{
  "tie_embeddings": true,
  "lr_mult_qkv": 0.7,
  "schedule": "wsd",
  "doc_mask": true
}
Each number is 128 + 32 x the weight over its row's rms, rounded and kept within 0 to 255. Layers, rows and columns count from 0. Numbers have three digits each. The size before them is the row's rms in percent of the matrix's.

# up: layer 7 MLP up, 1152x192, rms 0.0482, rows 188-367, columns 96-127
# down: layer 7 MLP down (transposed), 1152x192, rms 0.0481, rows 188-367, columns 96-127
up188 104:054084128109078111112144126104106150155168111127107158137112128123070176071110093102119198114100
down188 094:136175173137148100132130182137126099064128111145174167154164174117140116168135173058128145076146
up189 098:114076117107133049115098127103145116125084154165100103092112189067168161153102141109095059095137
down189 101:121120107161190160112076100089151169193110137119106100151133134211068167105097180124138149137100
up190 102:138104163158125116120158162092180124098185135107089113069150132207099106154126182068160068124195
down190 101:095161163074041131159083119141079151192136150189155128134202106122079106108147079141171120109158
up191 098:154109104162158063114184113120106097130046158069154098109114076091140060155140104117134145117103
down191 103:177152150072048126130098109097127200191160123147112103154155091191103163156190111106118143145129
up192 093:112098051126126117126103180166182144151154052097185191184125072119108082103119102158128177145115
down192 093:095141116134116145149137108063112157052118111108077117151060136145144152121154160139115134135183
up193 102:124113145137121184147139128173105093071181094135092096077100108126141102093175158136119128139131
down193 099:098109147130129144190178149082158088138116186163112138141176080177125104190072099062089130107154
up194 098:111143127144140127199119139203134081171090147133114125129124118064097151119153109104114148074187
down194 099:113116116105166120141125099114090164146179138178204164115102136107100105096157110158121139147151
up195 102:141151044141112153191137073090115124089148108080117195118181161128094114156060103117121122137167
down195 096:140078136158149136164116123154154122096112140095164134117141073168162081113141114152137136133087
up196 097:146116115050128169080101021100142157136161139134144110176111149179144112152146116150143138091100
down196 104:109094101044167094077144112099166094118126107114142086097099086116134057129124097101109124150153
up197 098:112143223123100180141133123108102124117127126145083142097145056113127150110168117090115147125149
down197 101:185172118129128113123140128063132135128133210137140105128088128158131109117099112125135082092141
up198 101:137060083139164155072130090099130110108085193100104133162076147149139183088155141102130126184149
down198 105:177126145129146184092114103121117089169140128128161161127151159131141158152071109108096118146117
up199 105:132094155128125140162130066113090142088113172155136151118147155129086170079127155101147106122167
down199 102:117072156159116154144147183187149129108189114148157126130140178104133102157134129121127143133129
up200 102:131099110135156090156126105083132081093193166109155133093139150167138140091187170155206083123163
down200 106:117204156112102127117152107149125128073091158152139148090193132124050198140142107177143176092175
up201 102:157125164094151094169140129088099162136088131115138111122150135132099100140058086073096134165112
down201 098:169058121116105107150152093141121160152115178094095103129152091159174104168118160144095136104136
up202 099:107174100202113167159105081092157165170112168190091138137135150163163108110150143151115131142115
down202 100:120139118152124133096101138117130118100136135147149157141134179141113102103097083065139098160200
up203 099:049129095156149062137129132160140081100072145155138143090139086047110130079117109111175113122183
down203 101:131162156102118092155128121120165163115165101113137172096143145171128160126109148156125153118145
up204 096:129114197091178068149119119082057188163110101171123181091094119119179143146141103125112125156140
down204 101:104125152169127100167153145195210163114109086099079165118096180135184157152107141110123136166096
up205 096:087127106151134133144143092099117119105067151102067149090139202122108125111154100138140043126076
down205 097:109093154140128175122056090100198187101143140118108158146151105140157045171125128124142091157146
up206 093:076146138083138162062108141132172207151115162129143144081136132100039146085140116093135109108093
down206 097:220128186159162162157176122127105145127196101130109114127083150155131118175164120186085185160156
up207 105:156149107069139108077129177158130130093145114113133157077141100129126110080149149152174149068126
down207 107:144120177134142137148159130134144146156070118063163125137137097141070101181217164130148169115093
up208 102:121119122124136118113061154184173155176084144118168129109157108142095144101136148136126096083181
down208 103:139152102101115120137100116100077057156130102209107101109170081062177147138126113099152103136151
up209 095:103141123152131132047095099145119088100134160148103149115127118168030084079132153158147139141151
down209 092:157135070142133136077150139096148121160156123176175175143121123141071118098116166132140126063128
up210 097:170102130148169160137130103134147143080125048156160153140149134085045156085141143129113125121125
down210 093:104120108137166116102137160161172158106111115098100125103128116109095119129141085088113101132134
up211 096:108189126135139139165101172096100127139071196123169115073110129090109154176184160135147172141150
down211 096:087106096121083166066098143154084105123124059063171121138073166117200146135112188066124066154068
up212 103:181158138123106128136213088129148092102102110153156163135081144100083171085064122168161068147160
down212 103:113184094143156148185138162134112117125178161155079103097166141201187117106118174116146155126126
up213 100:077141100118142170116219145140153149145053152141093173127173148072128081120095137121120152151153
down213 108:166153169134125137112058102142135140149153129061120163129144110139135149158193093173062157146066
up214 096:118122082123168133176083129108135127155110127108103151140135145122138193158125106158170132048124
down214 092:095134099128118069071177105137140141126153106164168163159102190150112122144126178119122117226160
up215 098:101173131079140092130163100148114120096105173117132188123107091141171142099073064118161084155062
down215 099:114204093091065120133134164090127168153176133126133173159168072113147122148167060181124146112108
up216 098:147107098129145139079110111161162125090162143068124149085084129126196154150047153125119102149092
down216 100:143128168115130140105130138177066176106154067054136088099134134195109162132107144168156144163121
up217 111:178140168162154110130119125201185162092139110102163145093125126174123169106089106148094144148108
down217 106:153122158111134146171123103073128104129135069108144116105129146126129052118136091178095120129152
up218 105:157139192107132157121109112113087104118102123130121159112119139168154139110084070113089169180119
down218 105:169137130105134133127160064123118111106151137119115136114132092124150077135200126182126163137199
up219 100:153108100166092169157165167147104151075129046113202129148159166144113119138145194112106113151136
down219 102:139125160101197172155121122162131139112126167129102125131102121108116149104106109173140189088121
up220 099:110071150154075091110133174092119128157123139088058095132129152059099149132099176105183136106141
down220 105:127102123166158084207179175092169235137174050077172156137123163066105170139162153175110136125151
up221 102:109191156144134061190117126145166185077111140077106148178108099141172098092174123142151168113128
down221 098:105129101142122160086164129074132116134126108153185101157146171168115121150087132121151086115150
up222 096:170174159103140172129125166114103155072088113156102103136142166115118109113069133106131151041102
down222 095:118108162087129130180133139152151103115158132178127089119040125061164164120123099164127125147147
up223 098:133174113103151124135089130071173144091143117096153170120182101155157138150162127107162180132129
down223 103:179096048133149095148125172141142113092126116179172159128121119055152121138135149060119132187127
up224 092:108067145137138140098131093178121139105099156192144132113099160175114115117019047134131080117131
down224 086:172130112198116176117123144091124109150162138098102093162089133098144090122181151130141157106101
up225 100:086147131109163179099088070085158140084108166150093116134115170078166102118136137134191112105099
down225 101:138124165070131132161184100145175139163107133118097115139094125082067168057163165047102113115091
up226 104:164141046085200110133087094110107103074163132145147128109114163121142157135121121103074198144161
down226 100:148149150170127124142099104141177143083133096117147104130134095072194105143123082090142135048163
up227 095:152154108158123171171121076112130135093099109162079141089094134113167081154129119130104114107159
down227 093:100138123074130162111161139081108133080150145107102116109160164143064149121109105124136153116141
up228 099:087161061125136117128141146152192091049146164151106170078148163134144084126138115095122110132156
down228 099:125168131158159138131137120135158135133075183156134118098071049155128198096161103166106151083105
up229 106:073086087148146044144098187180149117143122189153189119126168089094168091109151111124063086145134
down229 100:116078112042155186122144140146125094188098132136133160116127126137171077118098172095123159106130
up230 107:105073105151120179170096119074122084113116190119138125154087152123091086107135183051119109142086
down230 107:122114164156146165098140157145072128115117122071119148139138175190115148109108183129188171153140
up231 094:110165141099129135111177088120158138151132090121098145118197116166110136152166092148162114181150
down231 095:193136149139084147090099111122143141109164140169127150096106135166180091151141110164160093112143
up232 103:122145049073135186126177129105174177158159112123110206146101126153114136075180079142099137147139
down232 101:184145100130157117094114146174111083079142171123145079148151189090089122125140141070124135105167
up233 098:149160150106108098175072121118091120153148163112075097095089072087122106058132083120089105119129
down233 093:177110104110216110144151122141129175121168119104088063130126158167128150074199103154107078118102
up234 103:077150123107160153187129064052117145124118109069093164114104126122154140082170124125167111144124
down234 110:154035105096143074129152125112134145108146058139134071096084083101105138092137110170145080131087
up235 094:114137076147143132092097112174126155155152156181131122102151137132145115162119105136098135077162
down235 102:069076114110102131167140065120204116141139193127178136060111057184096142084181161122103101083122
up236 102:097115126141106095107140125116174125123095110084122140129161075210158104153146092042127079160136
down236 102:091127097154087095121121143169104118110073073146191058156192109139174126120121094091136132180138
up237 101:125089088172097155112133115118106145157122108154181148109091063109167142129114105139126103151135
down237 107:108144134161102160092081135196083163114152165173109156095115162101140093088106105155180123103127
up238 097:099185131138178114116144140130087087126117115153124114086110140102051110161118153162122124151140
down238 095:095128116128073161145103108188168152106177116130165119086150115033083144094130123094108099171122
up239 096:094148118214192118101084073114135116133156134164114146153090120117124106094160106152134031147163
down239 102:158164101125119068079150087189146159157092127148112151120106087108129120143220096117084146088157
up240 102:149107113149146077097117141079150110099100131121116100078153078115169105128163142153181122145099
down240 101:155176142093097118097122129121161121143139147121163089159134108140114165142137114195056106159168
up241 101:076110119156105102132149170157110116088143127127060096107207160149118090117067035082090154125142
down241 099:108169166114110141113144159115089175140113072071114127148125133112173180162089133163119119075099
up242 103:175096088147158157112103137073144071100142101171126152149130137092152171092147146073125129117177
down242 110:182171117125112157118219124174188109118113127085081190153179152110104134156080131142128155179151
up243 104:178100119133161105099161093124125136093135116108119099167132102154083120145104104088120134096178
down243 105:095140171093139171111114147140110070076110156086180152129073117149099164081125092124129061113084
up244 100:111167178060195140156150148106119109117137147172180126146092123122156183078147146156114101108125
down244 108:103191089147065062105190171111150062113099117088125081116173081143125141122187073110109067143123
up245 098:115154156136126118161133077117160107161129113129147120125168167093134133072098148139102157163098
down245 095:126158090165063072177148135135113174125124132196089110122113141130137180161189153150127168104155
up246 106:150087117113111178137158150078088133101146144107165141130087183112193074100090160110139070130094
down246 103:060135202097124132166110136110076088122123196070126091096124111116155097132184096116138113091143
up247 102:134126119212130120133124135077126124150100104094138105103170190133124115139124138117146140132126
down247 094:113150177051161106113103113098098164180143124084167133096094167122139129150157114122070125159105
up248 100:086121092140167157112142166162120149072126077113156132134083096154127182087100133083121103096109
down248 095:099159113105171155125074151084102183144073104129126104114100151182098074207122111196114185125132
up249 097:101166153072159142147141173130135028104169126141112151147103127094159168144087084112127047084095
down249 094:133127103113128114081132084128098143163125140130143063140138134145118092155186147094117155105116
up250 102:121152164075150034108130117122095160123145122144138151130139173116073110107059117128134104134169
down250 092:168099182137198140109120160198088106161134104090157116171130071134113110105095135061182161142140
up251 101:107137056068170133100134119095097113081169118164150111113116146046188108100086102112194076170114
down251 101:104123141117154091108113106070124131127161134152146201102103127090139100074113072099083157154156
up252 103:102120146164141126185087072085154139102103147094146141141159184122080147101089120145098111109117
down252 097:105169132166106143111166122118207175158133109125067165089109092180169097153115187154179111094158
up253 102:101168086116099161133055141117100090114149127177176191114152139085100098111103088154156169113133
down253 098:147139158133088136085103113176179125149159135141207154079107114178156080122129066149134105157088
up254 101:183157172162159154106149082090078141148160098125084155130157114130110177124114116100183133098055
down254 094:086156097149109078120137134137096183149108114141100173180100066148137135140138110091138128192166
up255 105:116182113088143149123119127093092125120150154077152128144120104077098085106142174097111162120067
down255 103:110139102128089140124160116185156121178083085177104156135176154129089076110099112153132142182093
up256 103:124075108159102160140139138130065128092139138112179159127123201129145110092146158093146040115102
down256 106:133027124175129107144079162130183168071122130116163106115121109179154145126124128186144130103078
up257 090:104141164075178156213122064178058109131158158130164193128113136107118157108116116121092124098112
down257 093:113142160156136126093113106099084168088154112083143089094129124090099124097090121129099125124090
up258 095:135117118138090161143097098107151151127107077172132069103082114103089128145165157134153119179102
down258 092:083172144119183066143118150124091158121124126102178131076145104099218166100083154130103145130198
up259 101:145158152145135131174149142176117093147117093151104129139083113131126130075174115132170097167139
down259 107:142143076126074102113102079153131095073142128136158123146127209157117114106178118103107113122151
up260 098:097128122156133105115152122096078156132125132080085152078080074078138170144136131181109135141112
down260 094:084132115130149173095094096156119124092149129188111171125098064125159151078154081124164081159144
up261 102:125123125145098174135182112131102160152115136189078157129114093140133121094144116138140173070102
down261 096:152088148096144048139138111148078095153165147127103125108116201154176122106117131081123158149109
up262 095:141185116130153144154084090132181158101115111110117188087121105089096071082091093112170146086126
down262 100:152125172095114153132107153132116134174098115050137113142076122203127161149073170145091138158157
up263 105:139145123113102118120127156087080109143125085109055170114183148137176131135165103099127148206115
down263 105:117173113110148134122123146182091067090146063057121181128120123137123096106092117115067127117139
up264 101:194090115122150179120123080165119084091085199128196170123022099142172150206099139134137155161177
down264 104:082139050157110141124114109114190184100093135144107153131148118134015163113102153119127059117139
up265 100:092095149084131150141097150160105106124202134132151148065136137080124144123091186138102072098057
down265 102:217191134124136105136123157095069156115089129091092112090150106180123177108140078163104164151195
up266 108:126155113150096200133109159140146109162113156088062100140079124110115162056119131073144163107100
down266 107:159175151137083110107137141134115150157112109123101051117116083126149085120154127117137151102089
up267 100:120140137114188107166137124115141112074088168187180149104153088152099188098104096168166080138150
down267 104:144176129129131134108089091090130115072131149148117076149128170065075112111133190148114136158131
up268 099:125075128095110096134136144130191153111111097157134137117117162190068143154126095115108139134174
down268 101:161107116100107049157133099157089098102143133112097179163167156179113133144193073118166147134151
up269 101:123116115123147172196134142169117142126179154147152110135139074147134090130116097161130151118168
down269 100:168091140117200096168149150103141135136192143153152167147138143128160103118154117130089173132153
up270 100:102189116124193083177115136172147161124157149181125103129155073128150105094109124130201086067156
down270 101:120070095174123151116118136120052149112111097118121191054119125131063114146143123125113085211114
up271 103:131138141153109131086116133058146100122073159145112140144162092145163123093145089087190078173146
down271 106:131115128129136173138097177170142160132127097121155098099203077133090143159141134132105179165126
up272 095:104094151142108103140115114118128118095106115208126171125144140152125066107171098164105114113147
down272 089:100118113141173128128162143138106090143105106124099126166095128143180152163084100145155143129097
up273 095:143085145117182111130131135118164163146110131185122180114141114137121094095146170077081103133059
down273 095:156184134120110132120134119106122143144118132035150060186172103123138126172163075112175166122126
up274 102:119138069069106097132154107095059090145142151150070134136151132124130074092098090083077138116082
down274 101:145124148169095125134179114122086092116177146110164048120140069149165112092178136145142113135100
up275 099:141118161078111170181096135148159109122132100148144065093164102118127119159115150140107109146192
down275 108:092057139163114117112160130103114132128115150145142183133095107106131130169206091201163140134126
up276 102:077112117172129163132060111088098157104197152127115142187085125065131093090130125140135092079160
down276 103:148132098072194196153159111112109154117126156202153136101167131117158133184118165154188170096159
up277 104:117109190145127165129088148071139139085156125128140125118157155068186090164104084098108089121151
down277 104:155106140095114175204115131146154135139091140164156136128186128133095158168141128153146163150095
up278 098:162125152089115118112067127120123187177124156154142135107059128086168155177161092144081142123027
down278 094:129096149149177077168149138105144088121154137104151155077122182188213131141194118113090142108208
up279 108:094130118151122142181119168126160122071208098148166132097116146165187121165145161110138101150038
down279 099:105088113121168107099114122140100113071166151130169206159157137111114149234140134081127128168093
up280 107:182143113127125117097071147139099163101075121155147214126153110123169134106148102123152182216116
down280 105:163110095140151128092119115172110142130093142123131139093172148112113080132135149156093103151132
up281 092:135132094141165109101124119082114053080080145119160133098146137101129104078101144142129179146148
down281 096:147151109143106145112117122102110187169156126111151168121126096115101105144154143152115077146114
up282 101:104115117136098104189145169097164143150108165127128173089127093101107110059125175141160139127087
down282 107:106128174099161115155047159093115129103130115255152124117123102153062091139133101195146126123079
up283 104:075214145133156052101143070137113089139083080094170139119176211098120103118150140148123148151139
down283 102:156075094197125135111117116092121084119118163160097164123180099194137136156092141112171131095118
up284 093:126145173136186088100124125202167147090186180135058140126146204171149073137130179091081151135193
down284 096:134098110136091182161119129074109144104116101117111114174127130070141138148176086163139141143111
up285 092:165105109144192101157152146116097146197105147101112158114076134132173173108160127244155107089155
down285 092:165120178102088088147113191112165140107099125136148162128132094133148146123139149069124091138171
up286 103:166089130145100147147183093111064149160105148134152146156158148108229134131117128110172120118218
down286 103:130099085119134163117138171102144124140158118137150134132171122152124110135144112186129106103164
up287 101:118102142135134101143115157109108203066130107086118113123087164093160111162110129077130143125116
down287 092:155081152212111093120144104172180142082141150103118174187136128166160135163170138151133142135083
up288 096:094118132137167150076126044084097171079111128091129109156115136142138166124093107105139125125130
down288 103:154130162151131101154155184158121137139146099185101117155163146175127139171188151170189126092080
up289 101:122168149100141087079146141145149119103172123111133155136145109093055190148094116143063162107116
down289 101:095134145157065137153129119133100133162115106128170073046099101125095097103052123097086153072191
up290 103:081105145181120131116164173136153099048134156128139195135071131136107089135125150081167094141066
down290 106:154096166132131069163164185148104150120149130088173187123183105102149134100087131134043076116126
up291 092:086075162115095124128148092170143181092117068073106097149172146145135124169156109095130116009136
down291 083:077086162138168068121137183101123165169128129140130128163132162126096066082108108138119121152145
up292 102:089174086112109183177104133094132162133061078174118108108111117056097064121146151157081083160130
down292 100:159160133126116173129136144215132145096073137115190090141174141131142154129132104084137156154104
up293 098:099114109094117138114025084127143079098113142138090184119146161116122152206130117146150107139139
down293 099:110158150103122100166157160111124088125156127172113094128129075093134098083180116067126154155133
up294 096:126101102091099138137098101094090098100137104133158139089131183153098140159126084065115059150154
down294 098:119139085160144098171194076140158127143143130139141112152138087115143117164111090170144131168108
up295 099:169124078098071142095099123131162115175098108122171155123150118106081121166094146110196123125086
down295 095:124075205131152102145108131088121111087144080099078097137125198121151130108113088157118160130175
up296 104:147196175176111160109165134143111106084181143156094127101180119118135114149109074151159237100135
down296 100:131159122118093114118043156098182147139087112097103113123162156124142114141127091106122071169122
up297 096:119105111150151116171143154115165181186173127159136124098178073110172177151096030127136141167189
down297 097:135162150103053146119120144178091096128074113106062142187151143165047141142067130115100111087098
up298 095:123073148107146141194144113164151064142075156145121106185120137130180187157181084131128141127134
down298 100:127181164144097070132139111077101172094163124142136113109053106169097149142108137148121122144130
up299 115:153163134155091159064139131129177090080156157150183089122153076109113084125094092131090130119102
down299 109:115129140180137118114148112089117123161173247178165150114124182141153145143119200124172148168180
up300 100:120124203079123113139114102137106121080118059135085087133150082115113189138110126138111120139140
down300 100:131118156179155140077173172136160157117114114168119141085106225139153189138107140147176085110118
up301 105:145131121098106105152119097125090063039110115093087103125159166102108117114157080085129106132185
down301 096:077118119118129125137153124116139181153130122140129118132091129121114170167107127118136100070169
up302 100:171113069089096127148130027173092138115092130114120104127154170116164101085088141122176132146084
down302 096:140107121107134150139158133106144095130119131122094171116128086150143141071195123031098152141102
up303 098:142094153163150094057110119126176115104099145094158180119169088102128149159099163134069143133176
down303 104:085159106073093089137115093136112108182114139060185085078103148134162191117111095097089119123087
up304 107:126105100154098171128136110150170092138164114109115158117187112128074122157103098079077151100153
down304 098:126111113099079068136115095112135092093031112096171159094121103120094085181153150143111077120157
up305 103:113077155087096127088101135126086127136106130107147183120078158124097071129116137140098125143147
down305 093:135138076128068138139123081121160111194126111124119108188142155149072197116120158092067119139091
up306 094:122137161116116164108170130130138109119176137124067144160153102133138151136109100151211149089115
down306 098:098094130131067137131108056143131101139074110080177115089147178122123112109171156123104071097124
up307 095:087160197124140113164104085128080172131182104145148177096131141109104146141167142140091165118130
down307 092:101101157069142142133147076057132134092212134086163091161106138117161095104078133116215153163139
up308 103:138157132168103191103049130130200107079099177074231110197107145156112102130118146190148137137112
down308 106:141162107134160088122156107125122121151100181131110132094125081120121141087106120107155193100178
up309 098:109158131124146124108144148114167144092153113076126160124175160158111154084098169202139152113086
down309 109:140072091150113108151123127104112122141125100112116151106145125087137141076147159125098140169069
up310 098:148132157172102100150150181133129194100123087088161143122173078147145061145114137141065103145136
down310 092:169127100138118103127147153138088071131058158163149105212077131098111153174097137105117160105106
up311 098:136114169146107167132081109125137114114106143122105142156129179129137149064109097096167095111171
down311 100:237129081072077145065109047152117146135165132065146140110087094073131146101102110124121122124155
up312 097:123141182173119218151144137138150092123094121084099181186123098110122126104072165151096121187125
down312 097:153147133100077144125156133110158118084146107153126156107159130109179164139194180154120102129147
up313 102:098105108100091122091141132117090148081118137132079156120140160089172180151090058126093192153122
down313 108:092143128090119152142141058107153103158120107156108110123112175103118168107213098161176123096097
up314 112:096139123070156218172115148095167152124103131063111163093159185123124135139079128177126156142098
down314 112:088133114079154158137128146164137115166089155153170157122162151071118131099150132117148090118056
up315 106:110134083201140146155126172169118141103167148161139124117154099152106134132139126135132167131150
down315 099:201180102077126100134151152113074128170095124149089086095146112119124179117156145111104075125181
up316 100:164057137116100084159068113106171113156181211145141102131126071119136154037150071138124128162144
down316 099:095164118146112147088117168186097129081102110127092058140114175112107164148147121083119165059089
up317 114:103067101077120108094094165162087138137161145122051131061115136149079082126094090113081034155134
down317 107:121134128162098156062146128159111147099080144122158100150059160118088093072122111158136151102111
up318 099:114213069109134123110186132142183130136109129154179118079109203109161107144068091119120136131109
down318 095:115126156110137140123089106109116091161079155161064195142162125103177149072091172186115141149165
up319 097:137165110094179144138145125107131132095092216115111125159110101138123097137126136098144075112125
down319 097:118142152115124083122101088198095078111122151169066164162173161139093149105085119116183101173125
up320 109:167061109136115145154149081139130132098137168172109165095098152096117127145099117173193097121097
down320 107:097155135091182101143164107141125105176108135183162103110102087160077133140116101111134134159146
up321 099:165052186067103166111104201132132118161178132101120126164161189165119141127118098088123081102128
down321 089:140149176061140174118115138128189173151096124128125161095071097147147151133148164163096113138124
up322 102:148174122081145160109125057153134077105117083096106092091102076122125119122164086157120086112119
down322 095:114129148135058204168117127133095182105155160121140109072133112076217133114108138151158174168115
up323 104:154088139181147159132062111179159090111102112119073142119088123116165177166144077146128150147158
down323 104:166181116186171084144178112155145097169136127106128086141128080113119114098115130116137183102180
up324 087:152102120124112103109105151138075180112064114173159126112118160080058125121158177153167126113148
down324 087:092146122178233105136087156138151125150181111135129165135132085081129145136202099158092121112103
up325 095:121079130204179101147127134149160157128055143132187128125120136133154149082121108131130094137163
down325 092:140132148123166145156147150140120124088131186140134134156102121124151166137136117118115139128173
up326 099:100130035127137123091141138059125098107150114183116121118102147149120126222096100090127094061160
down326 100:180107142126120151104109092141083128137118148139149100112086139147118147114181171098081087159154
up327 107:132147148058097115104109119099118127110117084118095187090117210115156113158095127179121147122114
down327 108:134077120169139081107109100114160134151109138114204070115064140111216143076137134125102146082076
up328 100:057162102135127126150146156068112153107154088092090135108082154125117100082122103168072165170106
down328 099:163095130073083123143186131151149124092129141074141116154126191150157153126134105145152054127116
up329 097:140170143135091132192088153124104078097140070143071147143096114158154149146138066091153086106155
down329 098:079139130103121125096122160137131090101133199086082129113171156140169098187155156085135124118099
up330 103:112119096072106079123095069154150213154119151138127137125170086163170141129178142151139112086138
down330 104:220103092144183176113100119113087111116098151110130095091069119096152104141121112076113125085122
up331 104:096101104135157143165140159117127116121076102109129116135218146161085119148145153078127116144112
down331 099:131154131085157118130190144102083172114152092104139096094161065213195135142089121130118080109135
up332 099:137243107186149177099112125191089192110145114100028169137102139121109164124143109103130181120110
down332 099:173095150139187116098161147127091124061109161174119133139122103121106075109149085181098112126157
up333 107:119098162151167142126130075109140098100103177101139117091081139121089172120169105145141084144143
down333 103:138133091093147099111141141136164169080154154139100102140091142158129094088140119127121163081091
up334 098:202084138196161147132094143168124189153131134159112101092139120134101163027176120142146177128173
down334 103:163142159083125087116109149051129106092166138125183136099110142103102099126139129167197106144121
up335 099:126131106208109157095083156141119113111192165139119113171150106064157073107133107147172120093120
down335 100:133142150116140123137153133112132164122126115162157119163113097144141143061064208151129042147095
up336 096:112104129165143138155147082109109121119082122122172088113113150189132131106100101159123094143118
down336 102:135186172076134118096115118091087148053100150099089142130095144166111129154113130075094122207177
up337 098:062119134085122080160119136105081118118107157048145185119118165084082184117175089127097172154126
down337 093:129214062088165076103126156149129138132120199114157100127136190109113134181151155140126190113137
up338 103:101083130090130115068110128103143168118159151084100102083077123111089128122083133081077124127141
down338 089:068164133130083151086176179124118119089092101146133168200072102141122110118110123128138193070062
up339 095:140162154174112155180113144175141102129118101094113090136126142133150132042134130147141130115128
down339 097:170131152163148116151059077126143122116101180138135133158093118182129132185131126162150126154133
up340 098:144108116137134106107130111113060181106126098159117156143095111123073127088130118134121137143109
down340 096:182102150090174132142095155045169119143109159144184121105145153108140112150132152128142100087167
up341 095:114037107142092067121119059120072076125107106096088122132109109117140118095126157135158123117135
down341 089:096129130097163179194115169095149116112124138182108174151092136118148105090112133096126141154183
up342 102:200205138143101131086160073121210101155156114121180125094091106145123107159177158166153130134109
down342 104:088105195151095095182160144127111137117124148175145106094104186149110154145170106087125124069166
up343 096:125137118102109113159086081049111104093119114114123172173107137094083122075123145090183096115131
down343 096:165111089141140170157102174113137164141105095114131110154123119139125126145170097153095167141164
up344 100:111111140129103153129096117159195140111064097046069092082140121080109171093076165135169127118108
down344 100:131128137152157118110091130112154130093094124088099101088152126139126147116054147102117096060115
up345 098:088066103119192132173130108160195119102077099115174138153152094121135186164155130112160125125161
down345 097:124116107103098135095158139136171143165139118124075155146104172186103094177119060178192155110109
up346 104:145148174068150144040141118117141157139148112102187140063116120083147151201099115081083130123171
down346 110:145187099163135133177133134138113168151074150093121100114180073113123123061134090114183106076123
up347 099:146189109162116097154088121190106181135129142130180115115165134139095090165123101094149152118119
down347 095:122160143101069092127131157165085139129102113085144140196097121130086045132077089084130147114077
up348 095:133161124123094171130147088057145162150134118119172150077141097126170191073176163139181164106131
down348 093:128104162129071142093098102144086093103119108139127132134133111106093138132125187158137134146084
up349 102:179141119139186123103111132127133097179113112128167142112136176137151151125089098090100064167169
down349 103:138139056102101212153087067091125134144171121171058103163115107140120154136128125098115159151108
up350 101:157129144175121158114144104119176046114160113147178081161118205083140123130123135110121175102127
down350 106:151063091173119079142133152149092079168151081152148132141143141117100091112131153149136102132088
up351 104:096113118148081142170096141076160123099108135113151068102162092144124146180150129198117162157058
down351 100:170096137098119138098127132152141119107144084104087128146053150157118172161096148138129158143095
up352 106:126119072126083131140099163083131190105107142110170113141127144122094068096167091148104122081098
down352 102:175157095152109136183144105118118122149144195113144112117134079147128151115146145136127147152153
up353 104:172152087131159085154084103118121184189154179120164085083103143172174217071160083102130086155125
down353 102:106200133097189148146197112114142114164135118150087098141150143070165115106119135167118094114101
up354 102:141168136153079116102052119133102090142162132107154141128221126126098155132173195129112126133075
down354 099:073111143116116112098127177156125160086101096081133161073126107141119119104046154136135181102114
up355 103:094151118176186192135117162091134079164205143126125156062128155171143156109133128136114106137108
down355 104:138083149107125115112197050165151158118090139155073056091114138121146114056137091132101124156130
up356 095:112133133140167106145102186122189104142158090115153116109135084126116092146124168111120213140137
down356 104:162145110125142170123142060108129177112102113206134054075115096053127084147146131072180114095066
up357 094:167169140077114137136112115123140183126113064112151135015149137150115103123146153173136098113108
down357 101:146108117160123132128134186116146150179225117132133185171136114144116097128115210100126098145129
up358 096:062120120096128206183187155137163097097095152138065141136117165116111097145126088146170131095073
down358 104:130137121176134078121118192155084145143133124144095139136149133100122111101113205146117139120112
up359 098:133103150092094158118163139117047190179070113140193166112157138126165104134088148115084142192125
down359 098:082132102081098056098077108114102106091111129136094098148184115127160137131183121090153105145123
up360 100:129122101091033149085116141111143116128163113148224095122126083134109117147136143090184194192121
down360 095:123143224135156078127110171167102124120173117033156133135142159144135121075127142104106055190161
up361 091:078183148069137098162095181104125096122145180153176142157082164156133173139135111090149163112119
down361 093:101143135122138186111133101142104172111092071179054123097225118113150054174122149190073088169054
up362 100:075096140201156098122095199132142155195076152155112153123051088146140081195074116138121146110090
down362 096:145141117136141107053137106129141123086192067127169184134152168136113154137176157096082148074109
up363 102:075152161127140130123140127137088100099087148133100135162152117174193106176151134175137095122107
down363 105:066093160103137073131159160138164138129132117165097157107134130121155171156129180154089168124125
up364 096:121166135103165129101135170128145154084120102151080093144145149082106147132152148187199111175152
down364 099:212083173192116096122138136119171111154086186242141084101158159137123117126153082151090143133141
up365 100:114113126152116114153098101154105133102135149189171111083165127113120184051120106142127142114141
down365 098:154148079143164107152107123059088118106115124191129161126159092178178114112099094071092085173172
up366 099:063196047142106131104090119100115132171177130132075099092115091074074070052109101144119133060145
down366 095:138113092171134141129153141095074118106167146109090115169110108137095137165164119117151138133067
up367 099:177152122044140129107113144112112166171126117159132124153160116071152126129115120146092142131137
down367 105:144148077163140100128103099135086104155104102106047167182082152083086120091042082132207119088195